Weights of a small transformer language model: RMSNorm before each block.
Each number is 128 + 32 x the weight over its row's rms, rounded and kept within 0 to 255. Layers, rows and columns count from 0. The size above them is the row's rms in percent of the matrix's.

# layer 3 attention query, 256x256, rms 0.0352, rows 0-52, columns 192-255
size [109 104 108  97 128 101 102 101  87  97  83  91  83  87  88  92  84  94  86  84  98  92 101  86  99  89  94  94  94  89 100 104  90  81 100 102  96  88  90  93 106 109  88 110  87  94 110  93  85  96  98  85 100]
[[109 144 151 129  93 235 135  85 136 116 127 149  92 135 137 106 128 133  84 111 110 102 111 151 126   0 152 119  69 124 157 114 179 174 158 161 123 162 113 141 114 150 140 123 137 133 142 141 134 133 124 156 104  78 128 140  82 163 103  85 129 174 137 158]
 [161 188 110 164 120 162 126  94 141 141 132 148 114 103 106 176 146 172 125  92 121 103 133 140 155 131 129 110 137  91 175 133 121 176 105 120  73 133 113 186 103  89  95 161 129 148  64 145 104 146 146 167 159 168 178 172 146 157 150 145 113 147  68 117]
 [ 98 171 141  68  85 149 178 111 154  74 119 119  66 148 171 153  79  70  89 129  89 128 142 102 103   5 130 177 111 114 149 103 174 168 153 135  64 133 120 101  86 174 130 120 188 126 167 125 129 122 165 132 126 130 129 103 122 188 146  77 171 134 171 123]
 [146 138 112 167 124 195 148 110 176 118  72 128  68  83 134 164  77 199 101 131  90 109 170 153 160 110 150 180 109  82 128 137 135 117 105  97 127 194 117 151  49  97  91 188 121 154  96 163 150 177 124 121 185  94 202 151 105 140 111 107 104 125 134 147]
 [133 130 118 118 122 161 102 148 126  87 185  81  98 174 110 148 134 100  75 106 107  98 153 133 155  30 164 176  61  96 118 122 109 137 125 141  89 133 111 161 152 127 150 136 161 134 175 170 105 127 178 147 140 133 149  70 104 160 158  38 163 151 144  90]
 [ 99  98 132 158 183 188 135 221 219 136 163 135 111 126  96 130 143 137 123 108 144 126 102 154 131 118 140 148 161 135 141 107  97  70 108 119 173  67 145 155 133 112 131 165 154 153 149 136  84 131 135 170 144  78 169 116 140 104 142 127 119 132  94 113]
 [135 151 119 111  71 193 116  95 150  87 107 120  46 147 154 187 122 132 120 144 110 107 150 128 142  78 156  82 112 118 121 123 135 168 128 132 138 147 140 176  96 141  93 185 151  93 137 140 138 141 198  93 203 159 189 140 132 162 153  86 124 131 130  75]
 [152 153 132 136 150 104 100 135 157 149  89 146 175 123  88 204 187 168 178 135 134 117 130 133 144 182 166  96 140 101  89 140  89  98 129  62 180 117 172 127 119 118 106 197 112 154 108 155 160 152  95 107 139 124 181 103 149 101 154 161  81  68  70 108]
 [ 94 113 175  84 119 115 142 125  94 106 133 118 115 183 138  47 120  83  82 128 128 138 115 172  94  89 105 138 136 173 150 137 124 104  61 139 102 138  76 108 116 148 135  65 132 130 141 117 116  91 180 181 129 124  78  92 103 132  89 120 134 147 167 150]
 [124 150 101 106 106 165 153 126 144 117 165 151  87 119 151 109  45  83  83 139  96  92 100 115  97  72 100 112 120 103 156  92 192 133  94 188  82 177 103 158 107 166  96 119 179 133 143 110 123 127 154 117 142 129 119 189 115 147 128  96 170 151 166 114]
 [149 145 128  99 128 163 168  91  90 101 148 131  94 145 147  97 105 141  91 107 113  90 129 145  90  59 100  75 102 164 172 108 154 149 121 196  96 218 145 128  93 162  93  90 134 106 151  69  83 139 197 161  92 166  97 136 120 173 106 104 150 162 190 137]
 [139 151  35 152  97 149 104 113 136 125 127 123  83 113 159 211  60 166 124 148 107 134 124 104 169 115 122 101  93  93 149 110 139 129 134 131 105 146 130 157 117 119  81 201 128 120 149 128 103 115 151  78 165 182 170 160 124 175 122 101 159 105 124 143]
 [134 179  68 115 109 158 102 139 144 139 116 133 106 108 162 148  75 155  63 131  57 107 126 105 126  86 134  94 102 112 154  97 164 153  77 174  92 189 160 179 108 122  96 174 160  98 101 105  71 131 166 106 126 168 154 156 102 167 104  91 159 145 164 101]
 [161 100  73 115 126  82 106 159 151 162 125 120 166  80 106 202 132 150 203 116 144 154 159 127 167 186 172 150 161  71 111 136 136 112 190  71 169 129 120 123 161  94 112 192  96 142 145 120 170 144  82 100 147 156 138 171 134 121 144 147  99  93  70 131]
 [ 96 139 164 164 164 153 166 162 138 167 107  97 149 127 139  50 169 128 124 129 166 150 129 183  66 174 111 149 151 151  93 159 108 161 144 111 125 108 135 116 123 122 161  46 106 174 131 137 150  80  87 171 110  55 120 103  92  82 117 128  95 110 148 165]
 [ 90 187 148 143 145 161 141 133  95 130 144 116  31 146 119  84 124 123  45 120  86 131 119 158 111  96  99 184  58 153 175 125 107 149  76 160 112 147 132 190  95 138 138 114 174 127 139 122 146 157 164 152 147 118 108 121 141 149  92  83 141 138 223 121]
 [127 183 149  58 183 150 133 128  55 101 120 119 117  89 170 165  82 133 111 141 104  83 126  90 138  79 102 169  95 139 146  50 128  98  68 173 118 142 186 129  81 152 108 165 187  85 139 119  57 161 155 115 132 151  97 154 152 168 146 127 121 140 176 125]
 [147 138  42 106 110  99 105 118 130 149 126  92 131  96 140 212  82 132 159 101  43 135 152  99 165 125 160  97 110  86 127 123 143 113 164 141 159 150 132 137 160 107  89 232 118 106 116 143 137 140 147  94 103 161 146 169 123 127 100 126 128 127 114  66]
 [145 114 145 157 146 143 158 119 203 193 124 107 190 126  85  78 149 121 133 126 136 147 133 118 120 199 136 121 232 138 112 195 146 172 185  55 162  84 111  90 149  81 149 113 102 185  84 148 162  93  74 104 102  72 126 161 132  86 123 170 107  70  95 127]
 [ 96 170 169 118 164 189  93 165  96 177 110 124 123  86  93  81 158  98  77 144 143  95 104 143  95 160  75 166 179 135 125 106 127 165  95 135 126  77 129 135  89 120 168  70 151 136 108 117 127 121  99 110 109  91 100 151  95 135 149 157  92 122 170 150]
 [147 125  89  90 100 150 141  86 108  80 126 141  76 153 149 171 131 177 147 124  65 126 144 110 124 113 140 114  75 102 158 115 145 136 116 134 104 190 115 116 137 152  96 179 158  73 163 118 121 161 145 120 203 168 130  59 132 189 139  79 179 116 134  92]
 [160  87  85 106 109 114 161 169 183 169 125 124 138  99 140 131 130 148 174 120 150 138 147 103 166 174 183 102 184 133 140 133 204 145 101  82  87  91  54 120 138 117 137 193  89 148 129 104 146 102 126  81 125 134 175 149 104  84 106 146  90  76 123 138]
 [140 165 187 110 165 135 112  84  71  63 129 195  88 133 193 105 123 116 114 156 143 109  94 141 109 123 110 127  95 122 160  83 122 120  95 163 107 131 131 177  57 164 142  58 151  99 143 107 126 111 118 187 131 152  77  97 178 138 170 134 176 156 173 127]
 [181 137  76 104 107 120 136 103 143  92 114 156 119 155 149 190 111 159 102 142  65 136 178  87 155 108 105 101  53 111 128 144 101 118  95 164 140 219 120 122 152 131  88 163 127  80 131 126 116 144 103 167 146 157 141  98 133 151 139 110 173 146 179 145]
 [124 144 107 152  97 100  93 148 172 159 136  99 226 160  80 160 169 136 131  97 166 127 130 141 129 142 155 102 181  82  95 143 160  92 161 116 135 130 138 112 143 134 113 136 145  77 111 136  87 137 129 120  78 133 155 138 130  93 118 173  92 112  52 152]
 [ 99 109  86 155 160 177 152 136 143 173 112 143 192 142  71 122 124 113 191  97  99 110 188 105 159 170 139 129 205 107 109 140  99 136 146 109 157  99 142 149 161  98 122 188 106 160 126 155 126 104  99  86 115 156 130 172 107  89 125 164  78 114 102 159]
 [ 95 119 131 154 151 119 207 169 192 188 117 143 176 136 102  60 169 142 102 135 134 157 114  93 108 142 166 152 185 141 103 146 149 113 164 109 109  58  79 117 171 112 150 127  83 163 152 113 170 110  96  94 138 107 122 170  93  95 130 160 103 116 102 138]
 [135 128 192 113 155 147 143 137 125 111  78 182 122 141 152  84 116 117  83 149 150 148 140 125  89 148 107 116 116 119 134 127 135 147  71 128 127 103 144 105  67 131 136  75 136 129  94  87 164 101  94 143 108 104  92 132 107 133 130 122 147 112 188 159]
 [137 118 153 114 154 123 113 104  80  75 110 184  99 115 158 146 110 117  94 172 128 106 103 164 100  98 107  86  61 121 153  95 136  85 110 176 132 171 154 157 105 139 117 106 153  79 172 106 124 128 175 148 115 167 121 124 167 154 175  87 169 143 146  98]
 [156  95  92 132  96  82 192 170 185 140 144 145 149 152 144 146 125 160 126 130 117 176 160  83 142 139 161  98  81  90 128 211 121 122 159 101 127 168  86  96 166 142  89 177  73 102 111 134 163  91  94 147 138 111 117  92 121 103  90 131 138 108 151 172]
 [ 84 126 152 154  75 179  86  45 136 108 187 112  93 101  97 137 139 171 144 133 105 126 128 143 158 109  98 124  75 123  90 114  80 142 165 175 140 211 140 137 127 150 116 126 134 104  78 122  79 152 157 136 227 160 101  57 161 161 121 141 142 143 144  92]
 [ 97 158  80 121  92 105 118 145 155 161 184 149 102  77 112 144 175 108 133  81 134  80 152  82 160 135 135  77 116 122 143  96 201 156 121 115 100 100 110 159  83 109 109 165 141 187  91  76 129 115 141  82 143 141 108 119 126  88 162 103 120 120  69 160]
 [144 109  99 147 125 125 160 164 129 198 104  76 202 138 126 102 132 118 120  71 112 159 156 120 105 164 156 150 147 145 110 153 141 128 171  80 136  53 105 102 142  97 133 160  92 184 112 139 163 142 140 105  94 118 148 141 115 101  75 168  50 109 117 129]
 [130 124 180 106 163 150 128 110  48 111 103 122  57 128 149  75  94 117 105 194 140 112  88 152  67  92 136 168 182 162 159 117 136 142  91 168 153  81 172 149  94 144 152  72 121 102 130 150 135 128 184 142 118 143 131 129 155 181 152  92 118 139 158 108]
 [140 111 147 152  97 133  94 128 123 144 100 108 154 143  71 109 150 147 151 109 173 212 118 103 141 128 157 124 193 142  75 160 135 108 170  96 136  64 108 117 142 105 140  74 116 112 139 174 110 180 122  75 156 136 148 146 146 101 143 165 108 144  64 146]
 [122 143 212 137 154 135  91  81 133  99 116 181 153 104 136  99 150 102 121 183 160  80  67 157 138 156  96 113 121 141 101  48 148 180 127 133 144  83 176 152 123 145 153  80 137 112 141  85 129 122 127 157 141 114  89  72 187 111 179 135 154 151 128 128]
 [138 108 182 115 200 127  86 115  82 101  92 137  92 135 147 101  59 119  88 139 132  48 140 138 128 147  73 132 133 122 115  73 103 107 105 143 175  93 220 149 114 139 155 111 139  95 121 159 131  88 123 163 132 145 127 195 167 153 149 165 158 146 156  64]
 [149 153 154 123 150 133 118 108  97 129 118 165  99 134 113 177 134 161 132 151 118 153 104 172 158 113 135  97 106 114 105 124  73 124 187 175 134 244 135 124 119 123 113  97 154  64  99 171  85 169 123 164 112 126 121  66 182 108 132 116 198 131 134  85]
 [106  75 130 102 146 143 155 131 140 121 123 100 164 139 107  42 121 134 124  85 132 118 153 112 136 137  74 157 206 116 156 154  95 156 108 127 144  78 153 132 136 143 151  95  77 156 145  97 146  85 137 136 121 169 104 176  72  82 111 159  93 187 154 131]
 [187 116 124 122 166 137  95  85 109  81 105 200  73 132 136 109 103 124  81 158  79 109  87 103 152 129 118  83 131 154 130  82 143 112 116 147 133 133 191 151 101 111 135 125 161  97 171 140 143 156 156 154 155 164 111  96 178 155 143  90 166 155 151  97]
 [153  80 165 113 189 126 172 133 113 149 154 111  75 152 133 108 140  95 139 163 148 125 120 112  77  98 112 168 146 111 185 166 127 131  43 136 140  69 130 100 123 104 150 105 111 147 142  54 147 112 115 123 114  60  92 210  87 128  88 141  97  99 160 135]
 [109 118 175  89 178 120 102 115 123 147  77  80 120 154 131 106 100 105  31 144 154 137 142 150  92 165  39 156  92 102 121 109  71 105 115 161 146 126 165 131 125 158 165 109 137  90  92  86  90 106  99 120  95 133 174 178 156 110 112 152 117 165  97  49]
 [161 137 157 119 201 178 111  84 142 117 102  69 123 112 134  54 144 155  73 146 158 124  87 148 140 134 113 133 141 163 133 107 126 133 150 131 146  80 145 167 140 180 114  71 158 158 143 140 101 148 172 113 183 173 166 139 208 141 171 126 114 144 107  99]
 [118 176 137 103 183 113 107 118  87  88 123 159  78 117 157 159 106  87 121 154 134  91 100 172 120 146  72 133 145 146 145  77 152 146  96 174 112 177 164 168  87 152 149 111 179  97 124  94 117 123 150 167 130 140 128 128 195 167 159 113 179 144 161 116]
 [101 127  83 127  84  47 143 162 120 140 201 148 143  73 140 213 135 116 214  93 125 141 150 115 154 149 131 128 126 104 111 121 171 123 126 103 111 167  94 102 112 108  99 171 154  98 154 113 122 176  99  93 122  91  78  59  90 139 152  95 126 137 102 162]
 [118  95 100 168 116 118 162 142 180 182  99 105 174 113 106 109 151 161 149  95 156 146 151 109 147 140 143 162 126 143 124 151 135 124 102  98 146  75 105 114 153 119 145 139 111 163 160 137 111 103 104  95  87  91  98 206  88  70  91 153  69 118  92 110]
 [138 182 122 123 103 112  49 140 147  72  60 196 167 117 138 137 141 107 116 126 148  96 111 144 160 150 124  42 138 133 121  93 114 149 209 132 143 139 148 154 122 132 110 162 171  88 115 122 147 119  85 122  77 123 183 108 203 114 187 157 148  93 117 144]
 [111  84  78 169 108 184 185 128 136 100 152 129 149 217 127 131 123 164 142 139  98 164 120  91 148 120 209 140 137 123 151 183 141 118 144 129  94 195 120 112  92  79 119 147 124 128 140 126 142 148  87 145 152 124 137  88  71 129  75 136 133 126 203 186]
 [158 165 132 105 209 160  96 109 129 134  90 146  87 119 120  85 101 143  65 171 171 118  80 171 146 170  84  91 161 139 121 112 141  90 101 138 153 111 198 183 152 178 126  84 143 147 189 133 105 121 156 166 144 163 105 153 193 154 163 137 107 138 144 130]
 [111 147 150  92 145 140  92 109 111 121 134 162 116 163 138 165  96 128 116 189 118 125 104 134 123 124 109 126 127 162 140 107 135 142 105 180 118 149 159 163  80 127 129 116 157  76 130 112 129 166 165 148 127 135  97 107 213 171 205 127 161 109 182 150]
 [ 95 175 153  97 162 164  81 106 143 106 104 166 133 106 131 120 164 129  82 197 152  87  95 155 100 138  74 106 113 146 152 104 116 121 145 158  99 156 182 157 100 148 148 102 164 106 123 102 164 120 127 160 126 130 145 138 187 159 164 135 147 135 169 118]
 [107 171  44 136  62 124 130 158 144 130 174 192 146 144 122 199 169 146 146 104 105 156 154 137 132 136 130 139  69 108 103 141  90 150 144 126 114 194 121  85 121 103 134 175 163 103  87 112 128 133 107  91 143 103 131  52  88 173  96 102 187  89 157 128]
 [154 144 118  79 216 174 103 106 114  97 110 187  47 119 129 162 105 130  82 182  84  99 111 157 120 149 124  82 132 155 130 111 153 130 115 152 141 129 189 177 117 122 106 121 161  79 144 111 173 100 142 157 101 137 115 155 158 144 179 146 138 115 167 125]]
# layer 3 attention key, 256x256, rms 0.0356, rows 0-51, columns 192-255
size [ 97 113  98 107 109 118 103  90  88  92  81  91  86  84  86  90  84  89  84  78  89  95  93  86 100  75  86  93  89  90  93 101  87  85  94  98  97  81  82  94  97 114 100  85 103  79  91  99 108  77  82 107]
[[148 141 123 182 101 173 124 152 151  97 126 153 135 143 148 148 100 111 207 129 122 169 167 178 136 144 150 104 113 124 101 119 116 142  79 121 139 155 152 120  98 103 137 135 198 131 100 120 152 212 168 158 216 183 134 151  98 125 186 128 188  94 130 124]
 [111  99 141  77 156 125 163  71 127 129 135 145  84 100 196 139 110 126 144 165 107 161 134 114 119 155 165 105  74 166 143 109  88 117  97 177 108 163 138 105 149 140 101 117  96  72 168 142 143 140 121 118  97 157 133 137 173 119 176 109 115 145 193 105]
 [145  83 110 179 106 141 122 128  90 146 181 167 174 163 178 137 111 111 196 155 138 196 120 181 130 145 109 140 121  97 131 102 131 153  67 136 175 143 105  91 110  74 125 167 129 114 135 115 124 191 104 148 181 133 111 115 128 147 116 131  97  84 107 136]
 [116 119 133 136 105 118 161 115 133 111 182 169 102 108 171 133  98  97 123 147 142 144 128  97 129 136 137 113 123 167 126 154 119  93 100 161 111 168 131  90 125 150 126 123 167 101 183 127 140 110 129 135 119 167 114 212 189 146 158 113 147  88 161 146]
 [ 97 105 122 169  69 107 160 159 116 147 133 183 175 125 194 152 102  89 160 130 130 114 126 160 147 151 105  98 204 148 152 120 176 147  96 145 114 139 136  56 107 119 124 134 125 124 166 117 158 157 162 126 191 160 105 100 138 146  79  91 127 172 150 217]
 [130  90 145 129 115 132 142 141 138 111 114 158  91 135 174 148 109  71 126 139 112 121 105 110 160  92  91 105 120  95  91  98 138  92 130  87 149 139 139 133 142 173 152 143 194  93 135 181 125 187 142 112 157 151 159 159 137 126 169 128 152 141 149 138]
 [115 119 166 102 130 120 150  90 140 114 185 193 126 129 168 136  87  98  86 125 125 140 114  87 118 120 163 106 181 165 126 159 111 116  68 133  87 149 120  84 104 157 115 125 133 122 177 143 162  99 117 142  91 130  90 155 143 121 139 104 161 146 180 175]
 [102 136 140 112 196 117 143  72 153 148 149  60  84 144  48 120 198 145 101 113 142  56 115  97 126 131 148 126 129 142 105  92 141 175 213  85 112  56 105 165 141 173 127 141 146 148 115 150 128  93  97  93  85  87 139 144  85 109 140 134 134 116 139 111]
 [129 143  86 202 102 159 127 186 108 143 129 120 163  94 154 128 105  84 189 149 107 192 120 160 163 127 144 138 127  74 121 137  89 108  99 132 153 138 148 121 125  69 134 168 117 105 138 129 142 151 106 155 144 138 148 123 139 181 119 130 130 131 122 136]
 [ 93 122 123 139  75 171 142 148 119 115 161 222 153 118 125 159  47 101 157 130 105 134 144  90 123  96 167 110 130 212 142 147 121  87  77 180 113 161 116 101 106 115 108 135 180  96 158 174 150 144 147 159 122 157 104 176 139 108 157 111 171 121 164 142]
 [187 117 134 141  48 152 162 152 106 110 177 165 217  98 183 150 141  99 158 128 160 193 135  95 132  94 172 110 140 141 146 146 130 137  40 140  87 133  78 133 127 100 168 152 143 130 169 115 150 158 102 157 112 160 109 141 125 111 132 145 155 122 129 148]
 [105 107 158  90 111 128 132  80 180 141 123 191 124 137 133 138 109 107  99 109 128  79 141  70 133  76 105  92 181 206 110 160 159 112 175 112 105 130 101 119 117 177 123 111 171 150 146 151 122 139 148 144 116 106 105 157 101  85 157  90 180 123 137 168]
 [105 138 139  74  86 114 156  76 176  99 130 162 129 156 161 128 106  59 111 109 139 124 132 108  61  81 139 123 177 144 133 152 132  97  99 173 124 144 129  74 114 135 120 112 178  88 136 156 132 156 193 162  90 159 119 152 142 106 168 124 186 106 140 158]
 [134 121 148 103 155  98 100  87 136 179 113  96  73 140  86  83 166 153  74 104 126  61 112 131 131 154  94 100 123 134  92 133 144 100 181 103 146 110 144 137  91 185 118  88 134 172 102 108  81  99 205  92  65 111 110  89 117 160 125 115  83 114 131  99]
 [ 91 128 136 145  98 123 121 179 115 114  96 119 121  96 143 116 163 110 118 159 160 133 119 105 176 155 139 195 128  85 127 101 113 150  95 121 143  97 141 198 128  96 119 145 106 135 111  87 117 122  80 135 193 153 186 102 159 175 114 158  89 175 109 118]
 [151  98 109 154  82 115 173 163 126 123 157 176 170 111 140 144  77  87 141 115 134 174 101 116 104 103 226  86 131 152 174 111 154 130 105 164  87 165 138 108 133 134 154 123 142 110 172 129 147 159 126 130 108 194 105 149  90  86 189  90 188 138 122 146]
 [115 109 165 135  90 128 171 130 149 121 169 151 148 192 148 107 137 163 116 124 154 176 134 140 100  87 139  90 164 147 133 148 129  89 123 133 102 133 114 117 124 173 151  92 124 125 165 100 123 161 156 140 109 109 123 189 126 114 184 134 199 125 135 156]
 [114  88 121  88 165 167  93  56 157 110 123 119  87 145 122 104 171 178  89 127 150 102 153 138 114 157  68 129 102 151 107 143 153  78 175  76 124 146 105 119 105 142  98  99 150 133 151 133 138  79 197 110  84  99 107 157 126  87 161 127 145  61 141 114]
 [128 144 133 102 153 135  61 144 105 111  76 117  82  89  84 110 130 122 120 124 157  75  75  84 138 170 104 150 103  94 163 106 147 131 103 118 147 127 142 156 140 173  87 123 110  96  81 131 111 115 120 129 186 126 163 120 114 151 113 164  67 164 124 139]
 [155 132 119 206  55 103 176 160  49 131 145 148 140 111 180 153 134 121 137 121 110 217  64 153 162 159 185 124 179 132 129 134 117 153  88 143 154 135 149 112 131 121 118 142  93  77 128 106 127 154  91 134  85 175 129 137 110 165 100 133 137 137 117 128]
 [116 138 160  97 150 164 164  95 153 140 141 139 114 147 147 109 108  91 139 130 159 105 135 145  83 100  98 145  81 145 146 160 114 105 147  98 110 144 137 124 114 164  99 118 222 164 131 175 179 111 159 158 142 108  93 135 130 108 189  77 204 116 132 149]
 [131 116 123  94 128 105  88  64 149  99 138 140 100 107  79 130  99 121 138 155 100  60 132 109 121 141 112 135 144 130 144 137 153 148 126 124 141  96 152 109 134 157 107 123 100 100  51 181 100 106 132 136 118 137  90  90 176 166  76  97 101 117  83 120]
 [121 128 140 153 119 149 161 176 160 167 161 121 191 128 153 149 142 125 156 114 166 176 159 128 105  66 122 112 126 134 138 138 107 145 156 148 139 126 118 126 121  80 172 150 136 162 166 129 147 118 123 132 113 125 129 173 140 110 127 139 164 144 151 171]
 [103 163 116  67 155 151 137 116 159  95 157 152 105 148 123 106 131 106  91 136 188  97 145 120  81 142 101 131 129 154 133 131 152 114 137  78  80 129 141 108  82 165 143 105 168 153 108 139 155  98 167 146 117 121  98 129 125 117 178 106 200 152 107 152]
 [136 159 178  82 201 109  52 111 155 130  88  90 102 113  74  89 152 114  75  99 192  78 136 100 116 115  77 130  84  39 104 153 165 130 165  95 143 148 159 137 159 142 123  92 139 126 105 100 102  86 148 141  95  72 168 154 133  88 131 162 104 118 111  92]
 [122 159 126 199 131 147 162 132 105 203 122 103 108 109 133 114 184 107  89 162 126 100  91 139 161 134 123 117 167 125 143  80 154  98 147  94 130 114 178 124 111 152 106 106  88 138  68 137  87 174 107  88 162 153 145 143 135 157  70 182 128 143 165 132]
 [ 94 113 145 161 170  84 146 127 103 105 114 129  97 103 131 130 115 163 118 105  98 115 134 124 225 183 123 142 112 144 111 127 129  96 130 132 157 101 159 156 124 157 112 138  56 110 124 142  87 142 123  91 176 126 192 113 157 175  72 151  86 125 130 126]
 [136  81 129 154  72 134 190 180 126 165 138 185 151 134 178 157 105 132 147 162 162 174 101 173 107 123 150 156 182 171 161 120 126  99 133 175  80 149 129 138 115 123 178 144  95 107 202 149 112 130 108 115 153 155 123 136 132 136 127 103 141 153 130 157]
 [143 139 135 135 110 205 130 124 149 149 167 146 187 161 116 107 112  80 137 127 132 118 165 111  59  91 139 114 105 107 137 150 122 101 129  97 113 165 105 117 145  59 184 129 183 173 112 144 177 111 141 166 100  89 101 103 146 109 141 118 181 117 129 123]
 [129 156 124 112 191 109  71 113 125  99 106 140 104 129 112  89 144 130  67  99 160  22 153  72 157 126  91 154 112 107 114 115 142 134  83  87 116 114 132 139  79 207  71  90 141  93 112 160 124 103 128 134 131 144 152 103 118 187 113 124 116 132 116 119]
 [165 165 169 106 158 117 141 143 148 129 138  82 124 177 144  96 121 105 116 111 160 161 145 129  78 106 159 112 112 124 143 173 116 140 107 105  94 116  96 115 156 123 120  82 175 135  97 118 173 130 163 186  88 150 125 115  86  70 191 129 173 100  89 108]
 [135  81 146 123 102 149 100  90  65 138  93 112 145 118 138 162 123 136 147 124  87  96 116 141 155 182 124 116 120  93 118 198  83 123 165 114 231  85 164 119 144 100 139 126  84 119 119 164 155 126 117 134  50  86 141 103 161 180  97 148 113 128 100  82]
 [ 98 126  80 138  96  89 126 143 130 112  99 118  88  79  85 157 152 160 115 155 114 132 135 120 210 144 133 129 120 116  99 118 132 134 144 134 157 124 145 153 100 140  96 170  80 127 120 121 109 193 118  81 174 168 169 179 104 125  90 172 102 139 151 114]
 [137 118 134 134  97 128 162 152 158 132 176 147 181 138 145 105 158  95 157 183 126 170 149 101 101  98 133 137 124 151 155 116 121 136 180 147 104 172 134 130 136 110 187 163 171 132 127  90 141 178 121 130 156 119  85 139 156  96 132 111 172 131 146 165]
 [127 131 130 140 152 150 118 114 173 150 122  77 126 106 111 116 118  98 101 144 129 133 129  89 142 125 121 176 105  56 145 144 133 107 104 119 140 102 145 172 129 127 144 141  98 113 142 112 112 187 149 103 206 152 203 177 124  75  98 149 108 121 122 159]
 [131 102 119 127 135 184 142 176 111 148 168 147 157 143 106 117 155 106  91 165 197 170  98 143 100 108 139 117 139 125 173 102  87 123 176 139 110 165 107 134  85  90 164  97 128 135 124 131 152 129 119 134 139 154 121 116 123 142 215 149 158 157 143 115]
 [130 142 130 141 119 189 140 173 135 119 161 158 144 171 159 136 165  93 149 108 141 209 144 133  74 115 146  88 149 147 105 129 134 129 124 124  61 159 121 132 118  81 188 143 190 134 155  91 158 144  93 136  96  85  85 129 139  71 176 100 145 113 140 153]
 [140 129 174 155 149 128  88 131 112 149 178 110 134 161 144  91 124  99 119 104 173 162 106 133  64  80 122 137 115 138 147 179 139 149  86  96  89 109 107  90 161 121 157  81 149 123 100 102 150  92 163 177  81 102  94  90 120 108 125 123 145 109 113 120]
 [183 158  83 133 104 139 137 146  63 105 120  94 106 160 124 162 172 121 121 145 113 173  95  94 144 174 127 115 147 191  87  98 118 127 132 134 127 146 148 156 114 155 115 136 174 123 159 135 146 187  96 130 159 116 110 160 148  82 122 120 144 145 139 146]
 [124 147 127 128 139 168 136 147 115 134 158 188 164 198 154 137 158 116 137 162 148 138  95 138  33  89 159 144 142 138 134 163 122 116 130 143 104 144 127 160  89 117 210 108 172  98 129 127 149 113  97 165 118 109 105 122 111 109 182 109 200 112  98  95]
 [147 146 140 137 100  74 121 146 112 107 116 174  99 137 164 135 109 125 123 143 123  96 142 146 126 153 107  78 170 203 129 113 164 144 114 133 113 148 124  85 155 174  97 122 136 141 154 126 140 122 130 100 116  85  79 132 115 135 127  39 137 158 126 105]
 [153 164 145 151 116 148 114 114 112 153  74  84 121 134 110  78 142 118 106  95 172 155 110 147 108 154 166  94 132 110  50 158 138 134 149  66  71 161  97 110 165 157 155  90 138 151 111 101 130 143  81 107 133  40 113 118 117  64 158 179 137 111 126  86]
 [160 132 168 159 142 190 133 122 115 176 153 118 176 158 172 123 143  82 134 160 134 167  93 104  78  89 153  89 159 150 156 133 116 153 175 101  84 142 101 120 125 124 207 125 146 171 147 122 178 126 110 160 102 102 120 121 125  94 185 154 181 148 127  84]
 [149 126 174 131 117 158 162 111  97 155 165 135 177 180 181 126 130 159 150 138 126 160 133 132  51  71 129 110 148 113 163 173 144 146 156 145  75 138 114 106 143  97 191 129 119 125 129 110 152 125 109 175  94 118  49  79 132 157 141 119 192 134  78 133]
 [115 131 117 139 150 130  97 114 128 123  89 113  69  84 139 151 134 160 111 115 107  71 155 141 178 141 115 136  72 128 118 130 107 125 110 120 201  99 119 125 153 107  93 146  48 145  98 142 104 117 132 124 158 150 151 147 151 163  57 118  29 101 111 130]
 [126 120  89 100 105 126 131 109 167 120 110 141  77  80  99 166 111 132 121 121 108 124 147 135 233 176 124 113 130 140  79  87 110  93 127 122 143 118 152 142 138 183  88 193  98 145 133 143  85 141 118  87 170 177 220 132 129 150 134 173  73 125 157 121]
 [ 74 110 118 103 104 156 116 182 128 158 148  65 132 133  65 108 135 134 134 102 135 149  90 142  90 100 113 165 127  42 143 129 158 110 136 105 181 123 106 158 128  84 136 120 153 123 127 113 148  99  96 137  99  91 124 124 136 142 162 189 101 109 123 125]
 [135 162 135  97 149 114 163  95 191 108 159 128  83 113 115 151 116 108 150 163  84 107 151 125 169 116 117 170 129 140 126  88 144 139  83 110 139 105 155 132 122 153  19 149 119  73 110 119 101 119 194 141 134 169 154 165 135 125  66  67 128 150 128 205]
 [143 102 132 151 135 191 146 163 116 163 175 125 178 166 192 115 116  89 120 186 151 193  94 134  48  98 134 121 148 164 142 123 137 152 131 137  83 166  95  94  60  86 168 127 127 137 152  90 163  94  91 182 111 149 100 117 109 143 176 110 132 135 118 140]
 [153 111 178 143 159 148 138 152 112 154 153 133 174 189 152  80 118 159 119 133 149 142 102 144  77  80 135 153 134 116 204 126 146 123  93 129 116 142  60 145 124  84 192  80 141 122 144 117 135  75 163 165  82 121  63 135 127 155 144  87 196 138 115 148]
 [118 125 173 152 139 156 161 179 112 152 175 106 189 176 152  92 102 149 134 168 156 178  81 169  42  74 153 120 157  98 178 139 100 135 136 133 120 106 101 109 120  84 206  94 124 102 152 127 164 129 112 173 125 130  77 112 142 142 140 122 160 121  96 113]
 [ 85 140  78  92 122 117 137  97 170 120 123  80 110 110 108 156 128 154 160 123  93 116 126 139 145 142  99 137  82 144  66  99 137  98  82  87 183  70 158 117 145 118  95 164  87 123 118 146 136 137 173 116 193 165 171 154 158 138 100 107  69 100 114 119]]